config.yaml
n_layer: 11
d_model: 64
vocab_size: 2048
norm_place: "pre"
rope_base: 10000.0
rope_fraction: 1.0
qk_norm: false
attn_scale: 0.177
tie_embeddings: false
init_std_o: 0.0113
optimizer: "soap_variant"
grad_clip: 0.5
seq_len: 512
doc_mask: true
Each number is 50 + 10 x the weight over its row's rms, rounded and kept within 0 to 99. Layers, rows and columns count from 0. The size before them is the row's rms in percent of the matrix's.

# layer 4 MLP gate, 192x64, rms 0.26, rows 0-108, columns 0-63
105:46 50 49 56 56 48 48 27 56 51 23 49 51 50 53 57 45 45 38 38 39 36 54 66 51 58 60 48 70 45 43 32 42 51 60 64 54 41 75 63 64 43 53 41 46 44 56 51 58 46 36 51 60 40 44 51 60 54 46 70 55 37 57 49
108:53 51 60 51 45 45 58 53 50 32 39 55 46 66 59 43 48 26 45 45 50 53 54 52 44 46 45 35 72 47 55 40 42 49 40 55 60 45 56 75 59 63 33 44 51 48 48 55 56 39 53 69 59 33 30 54 49 50 49 50 32 38 44 33
109:56 28 43 32 69 58 45 64 51 19 49 58 43 48 65 42 52 48 73 46 53 41 47 48 53 58 57 47 63 49 36 40 51 46 59 41 43 52 44 39 51 36 46 53 67 40 56 34 58 56 51 47 54 43 46 48 54 64 35 51 48 33 51 50
094:60 41 47 68 57 47 56 53 50 51 36 39 49 47 45 57 57 50 36 38 45 48 49 65 54 39 40 49 54 66 56 32 69 56 47 47 61 48 58 54 53 63 56 33 22 51 52 59 35 58 61 56 56 51 52 44 34 38 48 55 25 34 57 46
086:48 53 46 43 69 35 42 54 32 69 49 63 44 38 37 53 43 52 50 45 55 51 57 64 39 37 44 50 60 48 38 41 45 51 62 62 27 53 43 49 51 65 47 45 31 46 66 52 55 56 48 61 57 43 41 30 55 33 71 46 47 50 50 42
096:42 42 49 39 43 50 43 50 47 50 49 46 68 68 39 34 53 59 45 45 48 56 46 53 32 33 47 55 68 46 59 57 65 40 64 49 55 69 55 41 61 58 66 58 38 53 58 27 56 53 60 62 49 54 56 47 37 42 69 52 70 50 44 45
101:62 46 42 48 51 29 38 53 48 41 44 43 47 56 48 36 54 31 34 54 56 55 39 31 57 58 45 50 56 60 46 42 40 44 53 51 36 42 33 62 31 39 57 38 50 56 32 58 31 57 45 44 60 56 38 40 44 53 54 58 41 31 43 64
089:55 48 44 55 47 44 42 26 36 40 62 64 44 47 50 44 54 42 47 60 40 40 30 57 54 51 51 53 48 54 50 43 52 37 44 63 46 65 57 45 75 46 53 48 62 64 51 44 62 60 42 42 40 60 54 34 55 52 50 50 27 75 65 52
099:40 52 65 30 54 65 44 45 52 52 45 42 45 58 37 45 50 48 40 64 47 53 51 42 59 48 51 61 41 30 32 55 63 51 22 51 56 48 53 56 58 48 40 40 49 59 49 43 41 59 62 37 60 29 32 36 38 46 45 56 34 51 42 38
098:48 60 67 33 48 35 60 45 43 58 41 46 58 32 31 55 55 52 38 44 57 49 56 27 74 50 53 57 37 43 39 62 67 58 33 42 54 51 48 34 44 55 40 46 47 49 54 52 53 48 58 63 52 41 47 55 59 59 65 39 32 56 46 45
098:53 40 54 42 57 43 57 62 46 47 66 47 59 36 51 57 31 42 49 50 50 45 49 60 57 47 36 48 59 53 47 44 42 44 44 65 40 51 43 57 56 29 37 46 47 48 80 53 51 43 51 57 40 76 60 33 64 67 55 60 47 34 40 54
100:45 53 62 65 45 47 49 43 50 46 58 60 50 51 58 50 65 50 40 45 49 38 45 46 30 30 41 65 55 60 63 45 55 55 41 21 49 40 55 35 53 50 59 48 46 42 56 48 61 47 35 47 60 54 33 46 47 50 50 86 54 42 56 45
102:47 43 52 57 52 32 66 56 54 55 59 67 52 54 46 56 62 47 46 39 41 79 55 53 64 53 35 70 57 66 50 44 41 51 58 34 48 58 54 58 53 64 45 50 42 55 63 51 44 66 49 52 34 44 44 50 54 67 61 54 54 61 65 33
092:44 41 58 38 38 47 32 66 62 59 45 61 37 70 49 40 47 42 38 36 63 68 39 49 49 47 57 31 65 40 69 48 42 47 38 52 50 36 50 44 56 52 69 35 57 51 49 42 46 34 64 37 56 46 56 54 55 48 58 56 50 50 52 62
098:40 55 59 47 34 60 54 50 25 51 33 27 51 61 62 68 54 32 41 39 69 64 53 39 46 58 49 42 38 54 55 45 46 57 38 40 51 53 47 39 48 48 56 48 58 50 57 39 52 47 50 42 50 49 63 40 49 39 35 53 42 23 47 59
097:58 39 40 42 34 62 50 40 59 45 57 52 42 48 42 65 32 49 48 59 58 55 68 73 60 47 32 48 42 50 50 67 72 42 52 53 57 58 42 50 51 54 46 54 19 42 44 65 53 54 38 48 40 34 47 42 53 53 57 47 39 48 53 53
109:41 47 64 50 43 54 56 56 50 48 59 48 57 49 26 40 53 52 42 31 64 49 53 51 39 32 35 45 46 19 54 40 40 31 42 46 47 44 70 60 51 49 65 49 46 50 38 42 36 53 42 49 51 39 37 46 39 64 45 50 57 49 36 56
109:42 47 63 42 60 54 46 65 54 42 28 45 34 51 52 50 54 54 51 52 55 36 63 48 56 38 64 51 49 42 40 48 48 53 44 53 36 54 53 49 52 60 39 55 46 51 64 71 52 50 36 50 42 54 71 40 74 59 70 63 67 64 36 57
117:40 36 65 60 58 38 40 52 64 61 55 51 43 36 54 46 42 57 54 60 30 55 31 41 66 42 40 55 35 44 47 47 56 48 42 48 61 37 59 46 70 52 61 49 40 45 32 56 35 43 64 46 45 57 47 44 55 61 65 29 44 42 53 59
107:60 55 37 62 59 45 47 53 57 52 38 39 71 38 66 51 51 43 50 60 49 37 53 35 80 57 53 64 52 57 39 41 58 58 56 55 36 43 60 57 51 38 54 49 57 37 53 52 41 56 76 52 67 54 53 48 46 56 61 43 65 59 45 61
119:68 56 46 59 57 51 50 49 36 35 48 44 48 62 68 47 45 43 34 35 48 48 49 42 57 43 56 39 51 43 56 47 62 52 54 33 52 45 67 42 56 65 57 53 38 73 65 52 31 34 35 61 51 65 69 47 50 34 45 53 41 42 53 46
099:40 37 68 61 63 64 34 44 51 59 49 39 45 44 60 55 47 40 65 72 42 68 34 50 56 58 49 50 58 60 38 52 69 62 49 57 57 54 55 49 67 54 60 54 55 45 45 45 40 47 64 43 67 39 63 52 56 50 32 50 52 35 59 51
098:51 55 62 45 50 63 59 48 30 53 44 46 40 51 73 66 65 44 53 39 45 47 49 48 62 51 44 67 67 58 49 42 50 53 44 55 45 41 58 41 48 63 31 53 45 37 54 32 36 43 64 43 49 35 46 45 28 44 62 56 40 45 45 38
119:37 60 39 39 55 58 53 60 54 47 51 43 58 63 54 43 46 56 42 51 53 34 56 50 50 54 68 41 51 56 44 40 64 44 41 69 62 51 34 56 51 36 48 52 46 44 51 67 38 68 30 57 68 57 65 59 46 27 53 57 55 48 39 67
097:59 55 54 66 59 64 42 39 43 61 60 48 41 56 31 49 61 55 63 65 47 67 54 42 49 29 74 56 37 46 57 57 55 54 37 34 39 41 37 48 74 54 57 46 51 53 56 52 61 53 56 55 56 57 56 32 50 45 39 59 49 51 60 50
097:40 61 50 57 53 57 49 45 46 63 51 49 53 61 46 52 52 65 54 57 60 61 49 60 59 54 57 64 46 57 41 51 52 60 32 57 57 64 47 64 64 70 44 58 43 53 50 35 42 55 48 67 23 46 64 56 46 51 49 42 76 66 45 68
094:58 57 33 71 66 56 61 60 45 44 45 42 48 28 49 62 48 38 33 48 55 59 49 46 72 28 62 54 62 58 42 52 43 62 57 52 71 49 45 54 51 49 45 54 42 50 65 45 59 51 58 37 58 41 43 51 41 45 52 47 66 58 44 66
107:43 47 37 47 66 46 49 53 54 42 41 57 62 67 43 32 55 62 58 42 77 58 57 54 66 48 55 29 47 50 54 52 47 50 50 61 52 58 47 63 52 48 61 57 36 57 39 31 54 61 56 39 51 59 56 54 54 47 66 71 51 37 37 65
103:76 49 32 48 55 58 46 36 44 55 56 57 52 40 39 47 72 49 64 53 45 72 58 34 61 50 42 46 42 53 58 48 75 63 47 50 64 56 61 53 63 44 57 46 45 40 64 42 55 53 42 68 47 56 35 49 51 56 44 53 47 59 48 66
111:59 35 37 47 63 31 50 60 41 57 64 38 58 47 46 53 66 39 58 68 35 55 47 52 45 47 45 53 46 57 45 58 45 43 56 49 50 29 37 32 59 56 33 60 68 42 68 43 51 48 50 62 48 49 35 46 43 55 38 47 40 47 34 62
090:49 34 44 53 50 33 59 55 34 59 51 35 48 61 55 46 65 52 40 42 31 73 55 42 44 62 58 51 66 44 46 56 48 34 57 60 54 49 58 56 64 42 34 49 31 43 64 42 56 60 44 38 56 58 59 59 48 66 52 52 66 45 47 63
096:50 47 36 53 32 62 50 43 46 55 38 45 60 56 63 47 55 45 37 44 52 39 46 49 41 37 44 65 50 21 41 51 58 49 58 38 43 55 62 46 52 41 54 62 54 30 57 47 60 61 62 60 75 66 49 56 42 56 54 54 53 51 34 67
092:45 55 51 40 60 49 48 45 57 47 36 37 54 49 60 62 49 46 58 49 47 66 45 47 53 55 67 70 64 53 48 56 64 37 22 50 52 48 56 65 66 48 61 48 72 57 31 50 51 37 40 45 54 44 57 53 35 41 53 60 34 38 40 44
095:51 37 46 39 42 41 56 43 47 33 50 60 45 55 57 60 49 37 58 41 48 60 63 52 36 49 55 61 57 38 40 62 50 49 52 63 55 52 62 31 42 48 50 51 60 40 61 56 45 56 53 61 39 41 40 49 19 31 71 50 32 55 40 52
083:59 57 59 40 54 52 38 68 40 48 38 53 39 39 43 45 52 54 56 39 52 52 67 38 39 44 44 63 44 33 38 47 53 30 48 55 48 42 46 46 44 68 69 47 46 48 46 49 36 50 69 27 56 49 60 47 73 41 44 69 49 41 59 45
096:58 35 50 45 51 63 46 39 53 69 55 33 46 57 77 61 49 44 61 58 46 61 57 43 51 49 59 56 65 40 60 56 68 54 51 61 54 55 59 59 49 48 51 47 53 41 59 53 49 52 34 66 46 63 41 59 49 40 41 53 32 27 33 59
097:36 37 66 34 56 44 53 49 49 42 56 52 32 40 47 48 51 44 66 63 57 52 46 61 49 42 56 70 50 55 49 55 69 52 25 61 45 71 49 42 46 62 68 39 39 46 57 42 49 63 71 57 48 57 47 64 47 48 50 40 49 36 53 45
102:50 68 42 48 42 50 56 36 50 50 45 57 57 29 48 65 45 49 51 64 40 47 41 42 49 46 47 55 44 63 37 46 68 32 62 56 58 51 47 49 62 48 61 75 54 52 59 65 50 70 47 52 58 57 68 46 59 55 76 55 55 58 44 54
114:55 52 47 70 59 52 49 58 69 46 43 39 30 42 38 55 46 42 39 47 40 51 53 44 40 55 56 51 37 40 67 40 44 51 51 50 37 52 49 56 52 66 51 73 54 37 50 32 55 60 58 49 53 63 51 61 34 73 64 59 45 51 59 64
093:59 31 53 45 41 49 67 55 67 57 54 38 45 47 42 48 44 71 48 49 48 67 40 54 43 39 61 39 64 48 56 73 46 47 59 46 35 59 63 36 49 60 48 61 46 54 52 39 46 65 41 46 48 71 48 48 45 60 38 57 51 44 60 29
082:44 63 61 55 35 49 38 57 41 60 37 63 36 45 51 43 68 48 55 56 59 63 36 39 77 45 27 55 45 50 47 55 47 46 51 38 53 56 51 52 52 42 57 50 49 31 47 46 50 37 56 71 48 44 55 35 44 44 62 66 51 58 37 39
103:40 57 48 57 62 36 49 47 50 47 55 60 42 59 58 53 54 47 28 36 31 42 40 50 68 41 45 62 34 54 52 51 57 36 64 53 45 63 66 56 68 31 53 48 37 36 35 48 49 48 38 65 30 63 49 50 52 53 44 49 50 46 40 62
098:54 34 58 51 49 36 46 40 32 39 48 49 52 40 43 45 50 50 62 39 48 80 59 57 67 60 55 61 51 52 45 47 50 55 31 38 49 50 41 50 53 43 63 57 51 26 47 54 44 41 66 60 53 44 58 56 44 65 51 65 45 40 34 66
108:50 60 42 41 47 53 56 65 33 58 37 48 43 58 34 37 54 47 51 25 47 50 40 51 61 47 48 43 38 33 63 52 58 60 57 55 40 58 49 50 53 48 74 46 43 62 55 39 33 42 47 61 76 45 58 52 63 47 52 46 41 53 69 50
103:45 55 53 54 74 50 28 38 45 48 38 62 39 56 64 39 51 49 40 59 48 47 47 45 60 35 55 62 62 39 43 36 52 43 57 51 58 40 50 36 49 59 52 45 33 50 43 49 46 30 70 56 35 40 57 54 46 43 68 49 57 36 48 66
093:37 55 54 39 56 50 55 25 36 36 25 50 64 29 41 44 49 51 56 43 36 57 53 58 57 30 51 53 57 47 48 48 42 32 50 56 49 41 64 49 66 51 44 43 50 46 68 64 55 45 58 42 46 49 50 49 61 49 47 63 42 26 48 56
098:56 72 55 50 50 37 37 58 35 54 51 60 34 47 46 39 38 55 39 40 56 54 49 35 66 60 39 50 49 46 40 53 44 48 38 48 31 61 46 59 52 45 53 46 48 30 57 46 50 63 60 37 53 25 52 65 46 66 36 44 54 48 66 56
097:33 48 29 58 36 48 31 56 60 53 51 61 46 75 59 55 45 46 52 50 54 58 42 47 51 42 23 55 68 40 51 50 41 49 47 34 53 42 46 74 52 57 48 48 63 55 46 41 51 41 36 53 50 60 46 61 57 51 35 59 48 59 37 57
085:43 37 34 44 53 49 66 65 46 35 38 43 35 41 56 38 60 43 61 29 46 78 39 39 38 68 44 49 55 65 43 43 55 43 50 40 39 52 64 49 39 54 45 48 47 37 57 41 49 61 39 54 50 55 72 42 57 49 52 42 50 49 49 50
098:79 36 61 54 61 37 48 54 42 52 33 41 45 39 31 66 54 49 46 39 35 51 50 49 52 44 64 55 41 60 55 51 50 65 46 46 66 36 44 25 64 53 54 51 50 46 38 47 42 61 45 51 38 38 59 49 37 44 38 40 45 41 50 51
097:47 34 40 46 65 53 47 35 47 49 37 45 37 60 41 57 47 45 42 46 48 43 69 54 65 37 42 64 29 45 61 46 40 46 45 45 57 50 52 58 46 62 54 50 36 63 24 54 50 58 60 62 48 41 44 71 38 38 46 50 43 38 65 41
099:57 49 47 52 32 32 39 55 59 38 46 41 46 51 46 49 45 53 36 63 38 46 72 50 29 42 54 48 49 57 42 60 70 46 55 27 47 50 51 63 56 61 33 51 49 48 37 40 39 64 53 56 67 47 44 45 63 37 52 70 53 58 46 53
093:60 37 53 45 28 38 58 56 50 39 57 35 54 46 50 39 52 42 33 50 54 45 64 52 36 53 44 39 54 47 49 57 45 35 52 55 41 40 44 44 47 43 61 45 54 57 33 54 49 62 45 40 45 52 48 49 52 49 20 31 34 42 76 62
118:55 68 29 56 65 52 29 56 48 51 49 50 46 54 51 27 29 49 48 45 49 56 51 34 57 53 47 41 55 55 31 38 59 40 59 52 46 52 43 56 72 39 36 67 56 48 45 48 42 49 60 51 39 55 56 45 68 59 46 57 46 48 37 34
103:62 52 42 44 47 67 42 46 38 50 42 37 55 61 44 34 63 52 46 49 64 51 61 52 58 59 40 62 74 42 46 59 47 50 42 44 64 51 29 51 55 58 50 59 69 57 62 56 44 56 40 52 58 43 48 52 42 48 55 29 69 57 57 74
114:58 45 55 46 57 64 55 41 65 47 49 58 51 59 42 56 47 48 37 40 41 44 65 53 44 60 38 49 52 34 34 41 37 42 46 54 54 31 50 41 61 34 52 23 52 53 35 34 48 56 47 44 49 36 32 62 47 59 46 51 28 34 41 49
109:42 47 58 65 45 67 33 65 46 58 53 51 46 57 49 52 49 36 37 55 53 39 56 62 67 59 57 55 55 50 39 49 57 74 53 32 36 46 39 53 53 75 41 50 58 52 59 48 47 65 36 40 47 47 44 63 37 30 53 47 42 61 57 55
085:52 40 53 38 43 52 59 59 39 57 25 37 52 42 32 60 40 45 55 71 52 55 55 68 53 53 66 51 42 50 39 55 48 49 41 56 25 54 63 57 43 51 60 54 56 73 46 45 46 58 41 62 42 58 67 36 43 46 41 55 46 61 45 47
091:47 51 41 58 61 58 48 52 39 33 38 64 58 56 38 52 49 39 52 29 50 71 61 69 39 50 58 40 43 47 52 63 37 40 49 56 50 49 33 45 46 54 54 66 40 55 63 60 54 52 44 66 63 63 30 52 42 58 36 66 43 52 55 52
093:46 68 53 43 35 49 40 51 65 49 64 66 54 60 39 48 51 52 56 33 45 55 55 45 57 33 33 36 46 39 48 43 49 48 56 41 49 49 56 51 64 44 68 45 44 45 41 44 60 52 86 61 62 50 42 57 54 62 60 50 43 33 48 60
103:37 46 48 45 52 60 54 26 58 41 41 32 63 43 40 60 39 46 31 34 58 43 50 67 53 58 46 30 56 42 58 66 38 54 63 35 48 42 51 48 68 52 50 59 60 45 70 49 48 53 43 52 48 34 58 46 64 47 55 55 53 53 67 46
117:63 75 42 58 49 57 51 45 47 40 29 81 50 51 59 53 54 45 43 63 61 46 46 50 58 55 57 43 49 53 57 44 63 61 64 49 54 39 53 54 61 43 48 44 53 37 33 35 51 50 48 58 62 55 36 42 59 48 54 45 22 51 40 49
109:54 41 40 47 60 30 48 54 40 62 63 57 55 68 49 67 66 41 61 49 59 42 31 48 54 64 51 58 61 44 52 76 64 53 46 72 58 52 47 53 48 55 61 36 39 51 46 36 56 45 40 64 48 50 42 57 37 48 57 39 50 57 41 49
117:56 36 30 39 53 41 33 51 43 60 59 39 29 40 50 37 50 29 45 40 39 59 55 48 54 56 47 55 56 47 48 45 52 58 50 65 36 44 54 59 40 63 65 28 39 32 47 43 31 55 64 57 41 46 55 53 56 48 42 47 36 61 47 51
115:40 54 51 52 52 47 53 43 37 46 31 45 65 48 38 44 57 71 42 21 37 63 50 55 48 50 46 63 54 38 49 55 58 70 47 59 66 45 47 50 59 39 56 42 42 61 55 54 53 66 39 61 46 62 59 67 55 54 36 58 52 36 39 52
093:52 60 54 61 51 40 55 63 56 50 36 51 53 53 50 65 62 27 46 61 50 47 49 35 50 43 55 55 62 42 52 50 66 55 58 42 30 65 47 49 47 39 61 21 46 43 52 57 49 52 65 52 56 51 57 66 52 59 33 63 61 50 73 47
094:54 29 42 49 53 51 47 56 59 47 59 55 45 56 55 59 56 39 41 54 53 50 40 54 63 57 72 34 34 66 54 45 48 43 40 49 64 33 53 54 41 67 55 41 58 72 51 54 34 52 31 55 53 42 41 55 33 48 65 51 45 64 67 54
102:46 51 61 55 43 38 40 55 63 44 39 53 52 31 40 43 51 52 45 56 49 65 54 30 59 57 42 56 54 33 35 65 41 48 59 45 38 49 63 45 62 35 45 52 44 55 47 69 59 75 73 44 41 54 62 66 63 49 53 52 51 57 47 52
100:47 42 50 40 46 50 37 38 53 46 58 41 69 60 54 30 62 33 64 63 43 50 61 50 53 52 33 53 44 65 48 54 45 47 47 68 57 52 44 52 59 52 42 50 35 66 78 55 60 64 55 56 46 46 52 45 49 66 36 50 57 27 52 53
098:52 58 49 27 68 35 47 33 41 47 38 37 61 44 63 59 54 48 46 48 38 58 53 48 54 59 38 63 50 45 59 60 39 43 54 39 42 39 37 54 44 43 44 42 50 61 54 42 42 63 48 53 31 39 50 35 59 67 53 47 69 30 60 56
104:56 52 48 60 44 59 57 36 46 51 41 48 68 68 48 40 42 47 46 38 42 67 53 56 47 51 35 48 69 36 53 50 59 26 50 49 51 66 55 61 70 55 62 45 41 57 68 58 48 47 52 49 64 48 41 55 54 68 33 51 57 40 44 34
105:65 32 47 58 54 41 46 57 46 39 65 52 44 55 55 43 55 55 41 48 48 41 54 55 56 34 56 44 43 32 24 38 48 65 52 35 37 41 32 40 59 55 50 38 44 46 53 64 54 43 60 53 63 46 46 31 36 39 62 58 44 53 62 36
089:50 68 30 41 40 53 35 46 54 51 60 40 56 43 47 44 58 51 46 57 56 52 71 58 55 34 47 69 52 56 36 51 54 45 68 43 49 55 41 57 42 65 56 62 54 58 36 60 28 48 41 45 50 38 53 49 63 71 50 59 62 54 59 34
095:48 35 62 59 47 45 54 31 66 49 61 40 37 64 47 51 43 51 31 49 51 55 58 65 48 59 35 68 64 39 61 51 49 50 45 43 35 51 65 59 59 46 56 64 50 50 36 51 40 51 32 46 32 65 56 42 47 42 59 54 58 31 47 46
105:33 57 64 53 23 50 55 56 62 53 54 29 49 47 45 66 63 51 48 37 46 57 49 57 41 49 56 52 49 40 46 50 37 59 36 52 47 49 54 52 51 63 45 66 53 46 60 36 44 60 54 50 31 62 38 36 42 70 39 49 68 34 51 56
092:68 41 51 39 48 55 60 47 62 72 57 37 41 55 51 38 40 49 62 56 27 43 55 54 57 51 58 64 50 50 50 37 60 57 41 36 44 44 59 61 63 56 51 49 41 32 49 42 56 59 51 67 32 38 37 56 59 35 42 34 49 45 46 62
100:52 51 43 55 55 52 53 69 39 54 33 53 42 45 38 51 32 42 58 48 42 62 42 67 57 35 44 70 52 45 61 65 56 42 51 35 38 38 35 57 57 47 52 41 37 65 61 54 33 58 54 48 59 69 48 65 51 52 47 60 61 62 61 47
102:32 41 51 53 63 61 53 57 54 45 27 70 61 43 53 51 42 56 49 54 35 52 57 58 52 65 45 64 29 58 51 51 62 50 25 52 46 56 47 56 65 47 51 53 60 47 51 41 49 44 63 65 55 60 28 59 54 56 51 58 39 43 58 67
106:82 35 52 61 48 44 55 64 54 54 60 55 51 24 48 71 51 51 46 50 45 59 43 34 70 47 55 53 48 41 47 60 48 62 53 48 47 36 41 42 66 56 40 44 49 53 44 51 45 47 59 57 55 58 56 48 54 34 59 55 35 63 35 60
099:52 52 57 47 47 50 50 38 38 36 45 54 58 68 45 53 49 34 40 52 72 66 54 61 60 57 39 31 53 67 41 74 50 36 57 41 38 58 38 58 55 45 45 61 30 45 45 44 51 47 45 60 39 40 40 48 42 55 32 40 53 41 52 57
094:58 58 61 42 49 45 63 53 52 54 43 46 53 46 49 71 38 39 43 52 35 62 47 70 67 43 54 52 51 46 57 53 54 40 59 57 46 31 55 57 55 46 72 58 60 41 43 66 55 48 39 59 38 63 59 40 57 58 56 45 83 50 60 52
110:60 70 39 62 50 58 43 46 57 46 48 53 56 42 33 58 58 41 32 66 46 53 47 63 47 41 30 56 59 46 52 66 52 34 52 62 25 63 70 51 53 64 50 45 58 38 47 34 60 53 49 53 47 50 53 44 30 49 56 35 49 54 44 53
096:61 41 34 56 56 52 51 50 33 54 42 38 45 47 66 55 52 51 33 40 47 49 64 38 47 33 50 47 44 60 49 59 67 50 53 39 59 59 55 60 66 51 67 53 32 59 44 35 50 69 37 45 64 65 67 51 40 64 55 44 55 41 57 57
087:55 42 58 37 56 40 69 35 35 37 35 62 43 54 54 44 61 55 55 46 34 50 56 54 58 44 46 64 49 46 65 50 51 41 32 47 44 32 46 43 55 54 48 53 63 59 62 61 56 36 37 69 49 55 44 66 63 56 38 63 37 60 43 41
079:37 66 45 49 77 45 57 68 36 43 57 60 65 41 44 47 48 43 70 49 40 47 51 46 47 43 48 51 35 56 64 61 49 61 50 48 48 45 48 47 42 54 64 19 50 39 40 43 47 57 58 53 37 43 51 41 37 61 54 48 48 54 31 60
104:47 39 56 53 60 32 58 49 45 39 30 36 50 39 39 47 46 25 38 46 48 46 38 61 53 45 60 39 71 60 44 63 56 64 55 52 40 43 32 50 53 54 52 42 50 52 63 59 35 45 31 56 52 42 59 42 52 65 45 32 38 53 54 51
090:38 46 32 48 56 55 55 50 62 52 49 54 33 35 53 71 58 53 52 45 55 43 43 50 54 64 50 55 56 56 52 34 36 46 50 42 72 44 56 44 54 63 39 46 65 23 54 43 44 52 34 53 68 51 40 62 63 51 57 60 56 36 35 44
092:56 60 53 36 43 42 37 57 51 48 55 47 73 44 44 51 56 42 33 39 48 52 53 58 50 48 53 43 69 63 60 46 42 48 61 28 61 40 60 34 52 34 49 42 53 32 64 57 48 57 44 78 50 48 51 47 45 48 62 71 50 51 43 60
093:32 62 54 38 50 53 44 61 49 56 53 50 54 63 61 56 60 56 52 51 49 61 39 27 47 40 63 51 67 60 43 48 57 49 46 67 51 35 58 65 47 42 50 52 49 32 49 48 43 68 50 48 68 43 65 34 49 50 42 38 53 32 52 74
114:45 52 51 59 46 51 47 52 41 56 50 52 41 53 61 59 45 47 59 61 47 60 43 54 52 48 58 38 77 54 39 56 58 41 62 40 52 65 52 58 56 59 54 43 46 45 34 50 41 57 55 62 48 55 65 17 69 43 53 46 31 52 69 68
093:57 64 49 33 63 53 38 46 54 38 47 55 49 61 53 57 39 47 48 46 45 61 55 51 31 46 69 58 50 41 68 58 54 61 61 61 58 44 51 42 60 47 41 36 46 60 75 55 72 58 51 46 58 61 73 51 68 58 56 55 47 49 59 46
085:43 58 62 35 41 32 55 48 40 44 38 46 47 45 64 57 42 48 53 45 62 52 58 42 59 35 63 43 60 28 34 54 47 59 36 50 38 39 52 49 38 31 38 59 53 50 71 50 66 43 48 60 52 54 47 56 64 51 50 47 44 75 52 56
099:46 41 62 47 53 47 26 58 56 42 30 51 38 60 51 70 75 51 46 52 62 47 56 48 39 63 47 50 67 46 49 40 48 59 48 48 50 49 70 50 51 76 50 55 52 51 52 54 41 57 41 41 69 53 50 64 54 67 59 51 55 45 42 35
092:55 39 48 31 34 60 39 63 59 41 55 38 62 39 61 47 34 45 57 48 36 42 35 52 35 42 36 64 59 50 56 59 45 49 46 41 71 46 59 55 65 49 63 52 65 51 52 55 44 75 57 40 64 42 56 47 50 48 57 49 39 41 38 51
085:65 50 49 68 50 57 42 60 64 50 52 46 53 51 56 61 69 39 44 61 28 49 54 69 41 59 66 49 64 53 58 62 48 45 58 55 51 49 32 36 61 57 55 66 64 61 72 49 60 57 55 39 44 41 46 55 46 64 37 50 52 56 39 37
100:52 37 60 41 56 52 60 62 40 44 57 36 38 48 22 51 44 43 49 54 54 57 33 47 57 31 40 41 54 36 58 32 43 69 32 44 47 52 54 37 36 58 62 44 48 53 57 60 62 43 46 58 53 48 65 40 50 58 39 58 63 36 54 46
104:55 53 46 46 45 47 52 48 46 49 48 42 38 65 44 54 48 49 52 56 62 49 38 36 48 54 60 46 44 63 43 61 51 64 67 43 27 46 53 34 67 37 48 44 48 41 57 68 33 53 44 61 55 62 50 68 60 69 33 53 54 44 77 57
086:50 48 44 43 46 39 41 57 39 47 37 32 46 43 44 69 56 47 51 64 44 41 51 31 41 50 53 53 34 65 58 60 62 45 49 48 54 44 41 31 45 65 43 49 57 64 54 58 56 67 28 58 48 47 56 61 31 40 34 33 46 42 59 55
100:59 32 63 63 50 45 41 60 50 55 58 59 41 64 64 38 46 62 51 57 47 75 51 43 54 69 51 46 47 50 60 48 57 50 43 53 61 60 58 53 69 45 47 59 60 41 69 38 59 57 42 35 52 72 66 50 67 48 50 48 45 54 62 45
102:42 53 40 59 41 52 46 58 61 64 59 50 35 65 57 33 70 47 50 37 46 55 42 52 65 58 52 53 60 60 56 60 50 52 53 50 40 45 47 54 69 40 42 63 54 41 53 43 45 61 51 60 35 25 47 71 46 43 35 46 62 36 52 63
090:39 57 42 62 44 59 48 70 56 53 54 54 43 50 39 58 68 41 33 57 55 57 61 49 54 50 63 32 48 35 49 63 52 58 58 52 51 50 66 69 54 62 54 67 65 51 44 58 43 45 35 61 69 40 49 39 61 45 54 46 47 69 34 57
108:53 46 51 45 50 49 49 39 48 54 68 51 61 46 41 51 45 55 37 41 37 57 47 28 66 64 53 38 58 53 52 39 74 31 52 63 52 42 52 63 49 45 35 58 46 52 48 47 45 66 44 56 67 46 55 46 42 73 54 58 47 33 44 72
101:52 42 43 43 67 50 52 35 53 56 44 50 41 48 39 48 52 50 39 45 44 54 52 30 54 55 33 33 52 57 68 39 55 41 66 36 53 48 46 35 61 71 47 51 31 42 45 69 45 70 35 44 65 45 47 48 52 50 54 66 41 48 62 47
096:57 54 29 42 43 46 36 47 49 54 41 53 72 50 55 40 66 49 46 52 41 36 41 60 51 49 58 54 28 58 59 52 55 52 54 47 66 46 30 43 65 60 50 67 64 54 37 40 59 45 44 66 48 65 38 49 61 44 60 71 45 53 52 58
088:46 68 46 45 54 45 45 54 62 41 41 68 47 45 70 59 48 50 29 61 40 56 51 31 38 38 52 52 54 42 36 51 44 54 51 37 50 42 47 51 72 33 59 47 56 48 41 52 44 45 55 58 62 48 58 57 57 55 43 40 63 64 33 26
117:29 51 58 49 62 49 62 58 54 44 48 63 33 43 64 45 62 63 46 54 49 56 54 52 52 47 59 40 39 48 32 26 73 32 48 54 51 35 50 62 48 57 60 59 50 48 58 66 34 57 37 52 48 36 40 52 47 57 61 60 41 53 43 60
089:40 41 50 48 26 55 49 44 53 55 58 57 49 48 63 68 42 43 54 61 63 40 74 56 61 52 27 51 43 32 44 62 56 40 46 46 54 52 60 54 58 54 48 62 48 30 42 59 52 62 46 39 36 41 70 49 63 36 47 42 52 59 41 49
099:50 48 58 25 53 58 45 39 49 47 50 29 47 68 58 52 47 55 41 52 43 54 58 64 40 35 41 64 49 48 44 55 52 40 43 52 64 46 62 55 65 39 62 45 40 68 47 54 46 45 53 61 43 53 65 46 42 64 54 64 37 39 51 23
098:58 63 55 38 35 66 43 55 51 51 39 44 59 55 45 50 45 35 43 52 44 64 57 53 57 65 60 50 48 36 31 53 49 53 61 65 43 68 47 35 69 35 57 35 42 36 49 46 40 51 54 43 52 51 72 48 56 49 29 43 39 66 45 54